From a checkpoint of a small transformer trained on Wikipedia: width 256.
Each number is 128 + 32 x the weight over its row's rms, rounded and kept within 0 to 255. Layers, rows and columns count from 0. Numbers have three digits each. The size before them is the row's rms in percent of the matrix's.

# q: layer 17 attention query, 512x256, rms 0.0427, rows 124-159, columns 0-63
# k: layer 17 attention key, 512x256, rms 0.0427, rows 124-159, columns 0-63
# v: layer 17 attention value, 512x256, rms 0.0426, rows 96-159, columns 0-63
# o: layer 17 attention output (transposed), 512x256, rms 0.053, rows 96-159, columns 0-63
q124 097:121188207184130153111165106158198137083120158138104138065166107075111110175120136110106108127153115139227110140067131102168065172132058125157084120155107050116112110114137108156182165166121127
k124 099:128122124189136135120093189178145088166118106113088110164148141064138114170117160132086132101100095177114187090132115113110057107083158133133137185136132115125139155137092097114098110181091148
q125 112:124119201095105156046117127160165077186142144166127056099111119097147104136133106128144060132158120116098058132094118136175165134089145133126129140129162076068134128142123081149146112122130154
k125 114:154114072110100179109129164068206166134099126150109148125078082076165190154101144130155126206032122129176167161199118095159102130113098153109130186117134147191170164103100103150089078117094149
q126 097:110082092137110163149169125124095136091102109088096106138118153128138127112153170114119112108096150086167116161130149181103083058129083133088125077120134179136169170129159122050100079078175162
k126 096:123127200120113111100100088116103133098115116123129153120131089216141114095122102120148110060112127162094082093115140141117159136180124143110132069224198167135073112118221148096123074176095130
q127 093:140112103119150214117144108080109117156163084115089071108098138166165159177144134068135063152105065070102069188114157175145082071132073125140102073148100149128132121163123149097110106076124181
k127 091:129153138150123157061133125108149092176148099099127128126081092157140121195110161097164116107111099161091111183158188142123146133139114109130106125117175171078086137124171095110146141037092205
v96 101:136105168150085124121139118097120169149127152096123155112079151145168119161214088149164140164154139140080105159117160117107141167096129120123120169120142145093100126141166180133163123171154157
o96 080:127116158099111113096114109143114134075181130173136146118133113119083130038164149134147065127146162103127123147108159195128112147091135125129166115111169195081100056131101102141076082154156150
v97 091:150177082127119158145111153126062118106069170151171095103138124208142112103102125157098123075123169163161079114136046124096110106081065094123115118145156121154120174166080124125076150143156124
o97 068:164076080176164163142184107140107102137138076169092110127126133074155085152116110174111177145098096131144174146152113139152205114074029166113142150156112066139116176177098093090079093168090101
v98 088:142118119126115130079124125096092131142108127118144076125165112175105100086120156107135151088142158128128137097075096212109164141115125105134076100118113155063138144163172083152084124087144151
o98 072:115176069114163171099101085136157117139171099103119130110119138142124055151127121182085170149146119125147135133130108163145230101097117162106191193132125117154114187155113125095137074127134140
v99 093:137145126130137167169151135103118138097107094148104088122126145154149156163158131168121110125084053120133173160186108126149106082084156151162097135134112066136148113150124135076151120084089088
o99 073:183097149135139130146133142062068126045112136148165146154132144143095114076145101151125110105168179140114172117158126160109111135130110149206111084169161109151167119098192087132086169127129133
v100 096:136150167097139108124112170143161128181159092117147169153139090128155124174137162128133122153123210116096080160077145091107158153177104135090119130139131129198142114082114132131126133107092146
o100 079:110151117125115095078109137101119100192172098141157165055191124119100159098108131131165132162117097080095155156115111169137123133117101084112150150108176143095118187137110116121110100165088130
v101 096:090089149143121101120150083117186132149156163116115175145129135095107145119175128120140169156179126125128129131080195082125115163165189134151185101134145207100141103109171127176107123178145156
o101 073:067160175105106082097132152178154139159113179108138121106100135138135164148138190076112072144112125120105074121092144131111064131160207145073130159090086168071134084092096168161219127083188145
v102 093:207173074111120128122180094119078139101102124122129086108094145168158114153139148128105136123124143172107132155130102119069101070131144068133091119105158080116149172135138080139115163128165129
o102 072:088084092153146156109162132150130109096134117137093125144132118151137078119133065191107119120164150164136172123182136110128226109082061158140105136186119084099119100118088090107042095141087079
v103 104:072089194125109144119073173097076170148143030124166114142150062144191115138110109136136186097117179158075115120148116110068184170136108163093112187157170125166118183141124116127078140154102136
o103 082:138132063126114119131116151121131066119201095139160169110136124064118151118116129128156166174114116097111184166134089177102072127066038133113119192068166093105108161122138085092091133151122150
v104 103:132146151152153177137115150166127113115111101201123111161124100181190151156121156119127120072091157140136104153147155044145150140118158131132100175116115132209098124107105101133093146159084133
o104 079:136163124083111099140122184089066097157165136159177176083185142108163107118153123152197121093135116105102160144127078100111127184148136146129141112081144097191124123101123103135133136140059135
v105 099:120105065204132142126126175150168095113089176153076140128109109172133156159124103197128151153100115122114162117126087078124115085136178101146023117114106157117110105138081162106143132089126102
o105 076:186117174079168154147133170082111255113080147096091145122147119113112146181138133146076114105164129083114168098145133128171186100161091166115171112151164118175135153170124131108084105189079109
v106 096:115112098123076144067110195090091106118101083075109110136178082063118147102110144137121142149099083101147134113131127130059064103160119141106093132133138082126147170118100104154105122065084049
o106 077:139106078192156155180126148143092137135136096131148162104127099116080115160125123171116161145137152103131178135155094143154107062131054097161081161125121099135143145135190115118119159155115180
v107 102:148157137161141115123137063190167119142114161125161115103101211158128114110134159162136115088127074163120161166133113140161081111109176093163116127117102128045104102117126177095165134162178146
o107 081:193113169061155155148133065142137120093137140136109102161120131141142114097154096133094072104135145131125092062099182088128186165072179120106161126131145173139159051140118153119061120142122099
v108 095:154157158162134117124105156123086120122143097156136118156136137066135155141112040105086148168101046052156167164161111139115126101079096155112199117152136091112173188184107142116159128075092118
o108 080:129167110175128132191112098082050106104124144089148116172082123123099150131096115151164172140123200139142139138133129107104080094131142111158094089175156148111164181123195101126102209086161157
v109 097:152132102128167132093130157149122061107127206098139144111119090182075152138140158149108109154118125114181164159150091130131131097144168112144086120131085116109138095133129189093154118047107058
o109 075:150092159170136131167163130116134247116065120101098104154169151165104138148165111130096080077124140113126150134161152104145113126192110097187160095132133145161133132147168134113134149141099163
v110 101:121179112128068142144154229110086109118119134108127142117131096061158160166073134082114135146129076110168135138141140093142184116148129162129103150139126101177151207124099118165119110075076136
o110 080:130161099170140100141134126092100173101141104119140112141138095117084127136149147141085165138107169096160194124111061168119083089191109142129082121104161100133094194093179123093109133142093147
v111 103:136105111087165150144107195130122178130140120149125135165115099107125134171077111103103103150112123117172098120170131160141198117102136177085178162124118124168166143162149112125175136107117104
o111 082:077124121183104107108124149094134159133071151114130143172118130155174162096125141072145148127082132164162145171180125142112084141208115053164102053127124122118090169100107106136164164058126112
v112 103:090054086150106116089117187115121119121106110140098120148162085057157152118150135142130121205095040073134141139091135127027056105139111111135038150136131140149113129077100129154092143081092084
o112 078:158141114149115156191123159112072207093133116122131172116110072153081125168136119135122144099169166097119189136110110100161094094158074138133103172164140110168140134130208129150099160151130138
v113 105:082095181145149090101113078137186095130129151150084130112126097152102131082190160144144140084115158127107130099068159140167109159112102095127112088118104177103106062089130141099118105175158158
o113 079:136149168059106112119102119097164150188161148120124135086138168122121108133109132111185111117153097123077069131086149103129139159113232127111199164096108172174137110133088159154188121131147103
v114 098:118094102121114098125113167097171112119120147121103131133153102040075153146109101068129124204133055061188126070113133148174137107124101161123161096123106128126142095139141170133161131092142111
o114 080:110158168163115131158111106126134203130065146106114098135078108181120160141124139127116133121110142135154105101124119096135060110231155104153071087152119174139102150119179157148187163116139115
v115 105:106117136088113113089110079091180039140130157073120104070178081108094134070183157119154142145115091137136149060079141097135056151126072102099080078113132175074114107148118147094107113105140106
o115 086:161163184119147133125120093094092167145129112134135096106134188113080086202146109156139158097130137107124126131111110147167167104120136147139174164101096151193190165152160170163164129173115164
v116 101:065130131118133114168187126136140085119179134084112169146107131119109126122171105156155142155146205176056174169142165104075073146205176159152094149128094150110100089078138109130121141146127143
o116 081:138100154055101108102150199155171174103156141118124141111131119135092149161146145099085102124148102094093097109102130165117091130112169140120134159094152105084156090084104119126140122093151102
v117 113:141160077116100118172093168062151162123086154142100145088129170081116139146119106136134097158154060097197128138129135108114105107106106130117167093154130164128135138162111162151136148145131152
o117 088:125137167162129126146132064136057160118085131137117074165086103125119151104129190107089118107090157165193111119112132147149111125184147179140144069148135153112154138165133134137168109113133108
v118 092:126134180137134111088077116119177096176134133101175104102174109186107117135152137134122127159154205133093176179104167136117090193185115141145135118109116136096069133101163145091141120160134217
o118 073:145135116102091141115115148164139094167165089142166103082124148147103166123170118111145130138130124109112077127095146138096086180048152152103148170117159103085174103131158096162126127129139126
v119 105:153084140131112148150164109110100152080094110161076131124119157130100134136203076172118136173108059106112171169187124162120087071098168119169113133108113097127127138139118180123189127116105086
o119 076:154091131129133157131100154123101170067112137119142164154121109159072113096120114137146066113208199145108130108158167111146103125160096152201125061176142147151177075101175111147101144130164125
v120 098:151158113090121116133156166130092116107062099080165109145120129116093130113073161108132120160139151096175103102165084162152148063140157117128130146118085040131160119146085145128143145101114093
o120 077:141077132177143198142139109159145144114078118115119070134123116161125144140106100144095114137112119116135178090177126089148129138197072094183042116139125127125136100097163092094091124146102102
v121 107:134143124110093151139079098093173104116121163136097122083129137121124145105179144135146102146122085146141151103100168126108064150084114141128093095104101186130106063106141131136111118125137128
o121 082:138179159080131101131108121084055134119146123125146124117132146135102097104164134175149084088142147145129098117096092171144170120120198181160198112110099142190184131141119139175174129159108118
v122 100:120105176099107126114109196135110143127176117120079118153156077055098160169176131084128136124112088114081144166104181165094150129117164141129095166112127117076132140074157149146161133100093080
o122 077:097152111137102075172118165109135170104151144098181194115156112127104147103137151154151117127153175129117165148107105117114048116147160081138129125112140164175111133108169124139139156126163191
v123 094:156101219107132113160121154141133193142151119176129134131117095131087105176129126125155163143134162145088124170132168148182238185109149130118126132130139125188141113150172159103182112156146172
o123 075:095151105088135127034070118094207097163191124122144143118147133133121130018133135108169112187153121138116105171121132145100154147131172124136191144119159137145155097098077126116131071096129100
v124 097:120135008068089172120158072100123117092118155095143105131120138171116137123111108161114137106141087155138096084124122132130086113128073151093143069128143150135111147158130050139055160110137124
o124 078:121130133172170150142146131139104131157123124151096081174078155101167118184134134120077214111149117172165128101192123149158171133104048175132123098149048067132178175134114147142204167119128120
v125 094:146129190124175122117175074180176122116121195120134139118084165160120098106105170141150112041164208176148109110133084159226176118133140097152113065150130096101136101153121124103123132168155191
o125 073:102097149117124120098158063139206126168154128120101107099152169120138088128139130106105121180099073137110100119107179115106184146096171125094159144099088167084126078134050178124138064118145105
v126 097:140165122150094119116142150044133117119110109148092130064182093178130151171171116163131085127091123167089079172142151067085095177076104104112124165122180172128095157109133118144134116144131149
o126 078:137142123136135108153102135069049095118163121156165151112170102095122100061151125204145100115148171117127154145101100190112120132075126169163179093119129126145130153143119078116094147174137114
v127 109:124080137111108105105131189093063153138148082098125127156106103099167132092218095162125165184131154071067153138134141161041074126172135163162097186126116119103131100095195174129106138162117119
o127 087:121137143141072147109100136189114117083134131143174166095119115127064169142148136076140110100123156102140157188111156130138033111140096136148098177118142168092152043104187091144120142148150166
q128 100:143124129119169098110080055054145150134178144155095143163106142119153128124132135152148098176126168186177105142089130119174163126121121118125120149122090126158159159166121161126106111148107142
k128 085:186130100146094122120137069106136128139059121068106095122077189114131136114073159170138140089158110120080078102141067162125080137101124117116150127158135171133148089130153121083135088106148092
q129 106:143095028143088114134088096054154140116147134157091101100123100140137130166150157132154127152115187159121162118129166156145162125094115144147074138104099153144161111106116155143139080126126113
k129 094:128152177094176135103107160194104117174184183096130134149167129121120099163130112147149116139138114128120129155149088114163100177121136130088107123160103141069207138126153120130144182107165148
q130 093:123114140130139078119133130135165185155119113139090085116150175105132154131108118121140125068186108130184188126087102163185168138110129168143097127105080092087121122149101132155129091127116148
k130 090:096095138085112076126094183098058162145162140151150143119177119115116135141169135177151115168161163094098155119082163085137066101103133116119136081156173062209148186148134101139089142103094102
q131 090:087154091124096109130136142108134111128127145160156077103188000087082110100136144122158130165134137119119102114135170107112075144119136117104139160105146121163124163161152085133175199116096133
k131 110:177130146117160145114114111174172135135131118135112132174134165129183139123103129108148050165150108135147142175146069128132135178156120118117062126144132181058140097142163096144129159151200129
q132 102:192123148142181165099136125107110127142152155162120118170096164122157149148099166149090121102133104115125110123140066136126182068125140131207114099110155087126138156064175120149118123083079147
k132 103:101146152140199073129143107139061137135134118151101129127122134102054177111160123087101161134094146164157145102095080106134132122139136171189141105087131136158119069056122108145144107074094080
q133 100:114151193181112142125087094154080158087140141158097128137152141102066125145051203142160139133137095133108098094053110082085146142050146115119130159088117154146144097096147152125184111145186099
k133 087:115131138156114185144078121150115125184116140134142187150129112169121093124130159222138117177126166113125129091191147182210163112117125116125133129155170116090151103153167117164113107116152097
q134 092:149125086139160152096115103122136115211119148104119116099132145096149121075123142142074146122167133134099130159127116186150161084122153149141113112133129129162099170171149108207121104119103103
k134 108:095155124082142113204138110121150143106105122111134107137070168094129168135112121138115156108114148203125179104087102125129185142140181158159108180117152163200093129121140135121091075061087108
q135 121:103103159106113151173156093110124114149133122121139120060118105121133081109110127182122121185182146132172166079096141121124102133120094096075130149178085136136125160159157101128120190094157095
k135 068:139121187117100194143108140118119151144102158141106141131126155171173050166135093128169164151122151129040098138158090144152118100097191162190109147213161112097204128168126153089148131189137131
q136 103:153201091075138117161073141096100148134147102082140175151144144152028133150148115156138134101070085123158128119109163107153106115102077098179115113130209090126098144155099125116078110052094128
k136 089:173123137124099097100213161132176099064153168149123105116141143135045130183117124034118173157117147145138097124120158091105145176112091111124185117145087145163098136081122112157086098126112141
q137 113:089093063105145112127212179081166094134175105182163083153181087091065092141125111112141143149143131122168116140114115117050124130110127143143071143076141124125108119191089175143176090131081090
k137 115:157071144105108085135160115087153108116142096156180154092135064096181112163143086158170113145187108134142154139111098109135091159088125104111129172181099134171111071123165130067140179143167091
q138 101:103145048122049106182085166105093156134174090133151168119087063153100125161160075126156174203160116134110186193124146075148112116108178150151097110085155069166139127106093124142146120122103093
k138 092:152175076137127161102197127079139075147109163105095088073088099147149134123123161123137126184145145111131141094167094117096093152126096050078115112116163134130136158142124146149134229128180133
q139 108:144119164121083122152128168105200118119096116097148119053115143143149144126093101153135178194179131090127132137083098156121070164126136133228129107149088089095132130097105103155162123094082118
k139 111:131118117091139113121139119128108099139118170164104132144148116096168108112144138099216110153097172120149125095116145077173174156124128137159084125151118122087136135132125094131129122106115133
q140 097:138091081092064156189159162131162125117128083156188059107118113067122113175135083110161125139119136133122196156180162074068132111156140168149075200160117141128097132121060113132162083129127119
k140 095:133106154094148083151177176121159151117195118093093110137090111103145157164137133084139153136153099117142109144083088116122124172088097127163082134076116118145091104060140126135128133146147119
q141 108:091181100095104128107113086156126163117084104115117159116097148160115156147136169114090142096129161165117137149118110120105173111135119159116123105175175115217134197178151067165072123119102130
k141 105:171120157135112148035152167173149116139076109116116159157185161172147105109071130127106124146189132166108120113185116096158183147158172168127183118134133155121143167126110107118062128118165155
q142 107:112158139083128035143088113142120099099125131129089111111157104043126169154134175142094125079085096157090147046120130092194090122134122138086134106101177124113144105139159158130099122126103126
k142 104:131102166107119109097100128153183110097222156111185167152127185118025160129131141032132156164130125137208168114082133147138111106134122101116114106159071113123111157064119126120113085149170084
q143 102:104118101108086049194125122135063146116181176100094153098097058119052152129116112139158158133100136167148105101074134052120134064130170122144155143148137066070185189152045165100106075111102054
k143 100:150127142063089102150146120094124146147162174099155122103117139142117140158185145079121146157154168143157075085129099062092110095095086063039166116105127181162128144160128095114130155112130165
q144 103:143122111102090133088133149129115143163122132152094141127158088092106112168136172100125143120147143148150143106163157096170125152159138131139114157162070161134222130073025119154114123124112158
k144 105:181172139131144112083074135092136121123200119110152171119186114099115147126160123142144100170136135155159153115144165156146082155149116109132154143115077185125138110092148158139123168094173092
q145 089:139135108176155123124065107138117093171132113129154120166118156134151115143146083111083129028130120084140156169138099189116138127171098179208123117130150096151179052079079061175086144135128182
k145 090:161130071149179065135157095066125089127155120123135129101181062106125151133195128157170164196194137113130155148145174163098126089147135175176149133127128072164109103147093138109117176087118106
q146 104:136155183155164198133160119181151037185165150115155066152106184158134127098063105127123148105094093094110098141134100178120117074124121099131160091143127098108157103145180070127129131151121154
k146 092:121140080106139147152171102106064144065092102172065071106115124123115120132183142098090150111121138212141125139096127102164171129133106133145141108094169102157067123137109129144121089122062125
q147 097:094176113177106100135147139086141170089109098145093137089117077104107139145108140142109120171112138151124092133122131070159109201136097131039119201178112186190122119152106119123132121144153129
k147 086:169168153168063145092119139146165122132156134122189161124166141164133083101103138128187099158180140107115120140153120128138071092127101105101110159169131106116170138184098147109110160178178182
q148 090:183116093125118105126155198088117127089150111133166132129106095088111072155162159091185158171141160115158166142142165108125133148068088146148177143133170078165107131129084138080140158045086126
k148 093:174121128187170060149163152086127140143166164140058115173159148144132128192139118094152131159113091141126109133135099131137135138106159050106110131072150198097121130143180120157104176141164135
q149 094:151117152115112137106122102115154078144112144139134141142124150070162142090082192149109140152112078105097127090117137138106137090134116145114135138057050156139146128104157152143177134114140143
k149 102:089128072134144147179140143086089114091122104157120126118144125126084151126167125108125134084087136104128148097088152147121137166151124143164124134150092174164081133108138131118146062119086102
q150 090:106098110153171061107160068134121160097117130220099117145135226142175123123123129152118153063168139077135107160137076178132166180125168109137148136119131153145143098089138095074071086141103130
k150 079:067192163113135168156175147165074149136114137078118091166128121086111126178185102130127158133115101157160135090098107156184185130108157182126073063090156140180129158147115098112124108103146115
q151 081:125098169135116137101142078115139119168064157107080067094101103118142150106161146097133113153089132102125090134086129141169175161162150139139123141160114111171145115105151164124090120123149138
k151 159:149149135103155132114175128114128142102119163137081089161112138150115181133144137094084166093046140139149085134097115141102156165119133190137119092100151133161096172108143136108079037118049147
q152 089:125114191124133084159156157087087100069145092141168143128093080139132154168140101140109145125088101126163099153109157081194143197143096100102144107089131125128158136147195157089108097122113125
k152 100:214115178080099118111162136090172126165207151089138120174078090141069099124107172111185114102146126109139059097092158145131080123111086088072120110122144122163195166115140155150105171123194089
q153 105:125185112060102121163100144136172133147110084109120203146195106102098165156070206110152110108079111232145149115098135112136167140134080113100069119141192160143159176107137135108117125084111095
k153 103:167174137109113120064159149146137131072148120091128111170117125087041154084082130086105152151145165105148122164074137141127117168130146093073090116149101124133121122161120122123090080102148065
q154 103:146134099129151127131170136109107147143080131105068126072101123157088141132139127138155087153090150136148075111093078130099140164132182118167155120145122112146119124122148048132072136139160150
k154 104:075153193110127153084113096165126149150101160117084106171191144141149130118137143202108098181113191145048110140150102098201055186150152129161095092084143111086162135243114103166096186156151140
q155 101:138120192196107133060168104160141108085134160156184123126153123129189081140151088089137147088180147176146142175109112190133154174144181093121147171109100050134104116134097149092183130117156177
k155 098:081115166178160111121140127111062103108057089165082168116096133119175061114127093157147084107156103162111164122160193155105142096125139148099106138093153107087110106134174141136157131175123149
q156 102:106116066157113163156089120154150091118120102169156179111135131127085122171063156105114125128080094152122175116133141110142133067100143108171152072101121104146149097087140134143174164115150076
k156 101:127111072114149106127151120157121150130148119115087165126095104034118124154163044103105185176143114072113156119081133106085172104106122092140121166147134091169125090122132156129103074088128046
q157 104:079147109121128096165120129121110162116171128111097103145199080092077177149138105085072114171096148169129174122105102145102091118110132168064136130070149148139099121163120110138171098152103086
k157 106:166120117103173120119101117113177127113123135112115171102156161122142181094128148149143114119169143142170138101070128129105123126178152174131124092100107160120092119175112130040152202137195101
q158 102:105128094133082087145120107161181150061137095137134154151060092156080159147068174093121067094080095120033114046097105144173111136099059153071174137080112184144156103123102152105125064121131145
k158 100:188155087151154137137173141179104159090178077074150089084111102079080192125113114061118117109146156128141092124076126109132107094126122135066126099172108116142117127088135106114114122114145086
q159 101:155107121143113141158136116092139112113107144141089162140116147133055180089095167159122142110061110133127156143130176087183160154100078079125130089079069208149110117173137116082151107091132091
k159 099:142116139096101093138096161130161142099187140105103087098109084111086170155160110124197139087119165116134095163064120137134128104121097124092132142102103116137133191114122163116146097084111093
v128 098:103069068142099154074115062144122091081101107143095162152102066136083129173143181099141235134136128155108171118088167100180141124115135141123157117123168163151146121150109134067115133097151160
o128 120:147165116115086134139109175177130131206099149083114150082084159159120111101118172127142183170192137129108166103134114109155115099125131164186166088160109135093178118146117147125041106090140106
v129 106:107147194138171152116101103157130091093131161094136186154165110148125115126087055145175152125135156111142110137144128180139073126150118116086083108110113080095104070172121112107190176117127175
o129 121:117082125116108130119120138078128120174189118115117047101086054110090084122156127111164140168116171149102111153127128124118091150113147135151119165143101087083077154130138182114137150140193072
v130 110:151124111083090101221143185118146106199143136179138082079095178106130144131147188142122058113118051158113098110126149102076182102132182127112115131126146126132119159109125113154103116159124098
o130 124:111113088107183119172109105166162111097080109207129182155186133108173179124108114163120093077119085101173109059124127130112133153173118071068131128130122156161083132160123079158160156138131138
v131 102:124133145146120081093132096142153134072130121092154132096240080117143132176170105123166168144157073131136129208095165177163084209110078119163105142128109181149106138096144097108126148132111098
o131 124:110158102064108126101178112124135137118142173084131145113190073146139080126135092124133143131143116096096158170122152092127102152173088194148174152120148147155128168170149127152089150116076169
v132 107:134169171161155126088107074154152069056130142073152175129168119133136132145120085113170167144160118124100111125131169163183064154186109162125047123114060042102117103092129143148162190133134135
o132 129:100112136100101146127124117079138123157123117093180115141095017130095110090166157124151131137125099138099058198126145098181120120134135116167153214107186095080137173142140157144158147150159093
v133 107:102162119171165138133043106203144075194155145074153162155056151110103122087098114139144106142145184140119171114142109103163129108155138150140039055138157111094118106149126106144178130115122154
o133 125:128057067152112130158118114125204081184126172158151116141087053138116151140194156169136116144111133167074120154171102134129153128117158111157158159151123116074150103087119174156144108164143095
v134 104:092161157135118139164080070151075137216159132077146136132100082085122123142130082153147091156158200137157159123143113112141155099158153104144118085117158137125136083173134106171150102133113099
o134 129:141058092150151162134121074131126108153156158103101070132145097109126135177131122128155159149138136192144177129148141185092124128126136170146095102128093134136167087141132182147134103155136161
v135 101:131161104133084114108161099141182126099137147151149085115170102072159142136116134094140139102171130185099121126120129080089064158163149145139118158129148155141127183044154090178123122138115132
o135 127:115134096087157132152108128159105116146110189082186186127155083175156099158166165152114115067092117100118118125140153089137083166215089135130129109133179151165160096125153080169111190101104185
v136 094:089127151155158152163051146138114112224143144133144159175076168126105120114111113168098131126111171097139161106153070111146181099115176136144119101124174133112131082223120131111141124109126133
o136 120:127087097186117109154082135125167082159162112150102115126102153079100186153128119146136137163139174176114202117142087148070132122070159114134091116142082115090128120083089185137136088155160082
v137 100:064074129140140146098077126178095076184116133166160108145117086102092112150121183135115186127148146153150149163119116118167170138075119135160150091138179202158132113136121113067143107095128146
o137 116:125104067120118154119122155165185101198144190106118152110127178119139137160137113141143155177144145140097221102170075102083140157119117152132150106176084165118120133125113161140044060095130106
v138 099:131116155089130169157191170075101189076122094126111115121186097168130120153170091163126120120110099107150041156107136163120128136152095111115190168121069109143130101132094134096112130145142119
o138 118:116130180123158126109160147082074174110176072138088077115125135107134101122074104087146138162121120101214094141113138142110100103093108142107090163096072103171089149164130115065140136126173146
v139 097:121094180176159113114100129168110098133096167154157161129134117103132107122097112094114162139136176097135173192149129190201141144103153115151147114151136105106111136153200155135165159112136127
o139 121:138110131151070140102128142113194098156156149101148128111133196108140138104130059111128126185149129164054222154151109131109151151088181120154134135150146124083099163106101161137112106118090061
v140 095:131166150092158143146114148118128121230136102096154138096113140132115121152139158172115065145126109107139096094110099173200188099178116121131064057120139109140148043117143133146145141166129110
o140 118:103079080132136110163146092123221105109113087160168109180148108098142151102081124165138111160125086137151155140117129133101175111119129116107108197105091146115095158189070189154151069156159072
v141 096:131120125153112072112100097112169108114106135118167169123182119122119139175154144118148204147144044147098140139095169170171126186152138157148061114123091102116122122121120146119104180139126057
o141 128:117166103095110081122106112115155079133099139095192194155182078124101148067132134161129127159172112137086171145107130084182130108133092132161157162118166123118142189179127148193107147151112107
v142 100:138159100088093144154111136144108140206162143180081120093093138083135142151097128137130070145141127127124155064112131112124180076157176105087120092116195131150165150138141112192169114121121219
o142 121:169085123139150137189116129171135142105085129138131130154151136141152109139078148085122150088175110119150140096132184180108130128156140146099102089159097146108125082188129148146113126103166148
v143 108:129141153085106193203170149115096119149173164169118128139089129133106107143113093134140101116126176168131055097142111141106168055168130097086160138140131064141129127114142127146164112135142141
o143 128:132074133180192168143134149134089099158171078165095058123082115089133075156086138105147129150090139148191098094157130183107138149085147093083079125127061109158107092128089117078151123085202089
v144 098:125181098085118164135137134155122123143170091094144057129097119119107133108168188140111098107128146189136112069107097058071123097140130129132094088121161160143151120076096100154103078134117108
o144 124:128121076103170133139108104149120123127098151156159141167128105151152120160142186159113121083085107099174058071102121088136116125196105133099119111111112165166141091124147108122143133140118180
v145 091:103104183153156115111079103106086107175087102104185156137113141126105119136148158124102129134098165128143174110129103136195184141064107148157120075125125107122123096190130185080104123107133041
o145 111:142149098154111091070113090117171119153107136091129150160138208078092215149116108148146149163146132201116187106128057142134172095076114143155141131086162103107131177087096186132141077152107077
v146 088:130127132111106196173144131167097134067154162118083087159115107131096120119126065119163152080121178178163080116137118126056101089144157094114151097142134102118129133150158083139142115118144183
o146 111:146075155145160164099122166107078093150150150146130069130109127114121043145107131086131155143115178143156110128128137146135093140166147143139078110177078076107108101109145120102137183127166124
v147 098:153174135106102093098123073088137129075141081089123153109171154157150141148167124128134136176142071116115139077104168147113131154143087142097082143089062130113124117146083151123080159130134090
o147 117:137190181060111106115126081105089161077088081104153143171151076142092130089118152114119137110139111090149078123076169103179124088157101156133132132070191107158148156181167128115148137142119131
v148 093:136164129159168169127113143195140119141115169123121121161004139110142106058130131120100099103123214107109153112181076077151111087143150142134129088156148124107138150114190118184145107099123187
o148 116:130092130192125135163128139148148106112104116159163127142076152135127124133159138140092095106116139161094081148179117164113159139119202075129118143148143125107151074022105135123182131141112096
v149 102:124097137167176100125136115124190144117086123136141141109170122115181126101099082128172098143164098086108114201171146139196095174131118166147154187136069103103101141094116130124162149156128138
o149 120:075112160145133152132142113122163147135139129116119131104112103111120172120177089150153098118141107143103141214181138146133148154093157087155170198119187117103130131108133104156147104126122139
v150 107:144126118116093114213139183102134144201132177221125104120067194092148132108109144116106058101099134155105133112165100078106174085122188119113154145153167097126122188104180121176130096126126112
o150 126:139108107207192121168112130169133088100118111174117154131141179100148167158111109147109091076100148142148141071160116186093157167109147070081099089135134122139121076090092077146163151114126128
v151 102:110062154148172109145107145092110143099093120142126156104188121160143120137113088142142124131106110077140112211141143185150129174052059131129189167133085145127091115179111122038139143115130158
o151 124:111139174139098130090190140103137171131180114132030083076098150094111145135133042109152130150137158123120155167139108149117144168049125151129154144114112103124087158128147141105124078106118119
v152 088:154148105162125121083134064139153114067113180109091102137143069099158140108102087091161160130165150128117144117150138118096037141171171140141129155127100108108141182074148126200134146137124142
o152 114:126150172124112175133126105135060121105098169076151136137099085176114072105167159124107130082139149148112095177125155120184100147183111123153125098159201106129182074109173111161119164137123187
v153 108:103095165205166103094060085164126084071101144053146184148151107140096118119124102107163206126132157119127188188140137174184108187077111150167104117137102124101097133171134139080143160105130099
o153 127:123145123127053118067132101092156109168150175097136125100098120113098125111168095132143149165145152173040160180124098102159131134108136168197169140130166092077146172082133179144123112147088083
v154 098:142086126169137085110121160035166157114074126153150123132159153121173139111145142102083131113106088108094137147141109096137118175079130157143182184142098122116124169122140185112072114126125064
o154 117:151215167158124087108123084133108139080112097086122189135149204108107194141135120146109106048130136129107141124110111131154152109093100101153128112078200120153163127070127101149147137134067159
v155 098:118116128178185086107096138148184092188084137160161137132117151097175126112078145124138115141144130107096176153159128127180101150115130169154108134134142120096117140098148128125150149133119134
o155 116:100115083145113112167105120139219106150117155121149169118130111142131196123174106173127113142148127155076185167170080103123151163104147071148170169129176148076115140105093130200103094117092109
v156 089:089127120153166090108055141113155110182100076110173146111163179122130130153126184143118174124128090110098166126115124133222157176071082180140060094118114174130126097157087131080128151119120082
o156 110:124151072113095083109125093159214112153098141108159203161140142117073203107158140159132133123156106140103172116118074093149171114120081158167198159092171138112135201140124153168115042137082112
v157 094:111146157143156120128084099129123079234124113135180154107144171096146132153085128146105083173164141094114185099134132157196176120159130163104075088109105076101139097137117167156149168125131112
o157 120:121116110154110128157082076113205135139134112099171157172148111119093210110116112132145125159169079181119201131141130151133173114064146112144112173103164129091137184194095199149124077145163080
v158 103:146125126072071141158195172101116175148164166188113097117120091129122119135129115119115098105110152178148061120115130125045142092126124066109191123144185155167135162101174105143129096117131156
o158 130:160109122133188135158148185139068134120175143145091102122158169130176055194080124102121131118087156097171129085134149145086101174141102121080089072146055144198102078144124095100108177066142156
v159 098:125115167089139162118125139115068144108140133094097147153119122194092119104142122160112125110087154096160120120118110139065124086084100092098174121118163177146127063189098126067119116092124159
o159 120:129152145116117121101149166085064179117172092153047069101097152121126089152107126078139153142111183098144076091101126135104094128106129175111088081143059131138101131125152157054133127134167122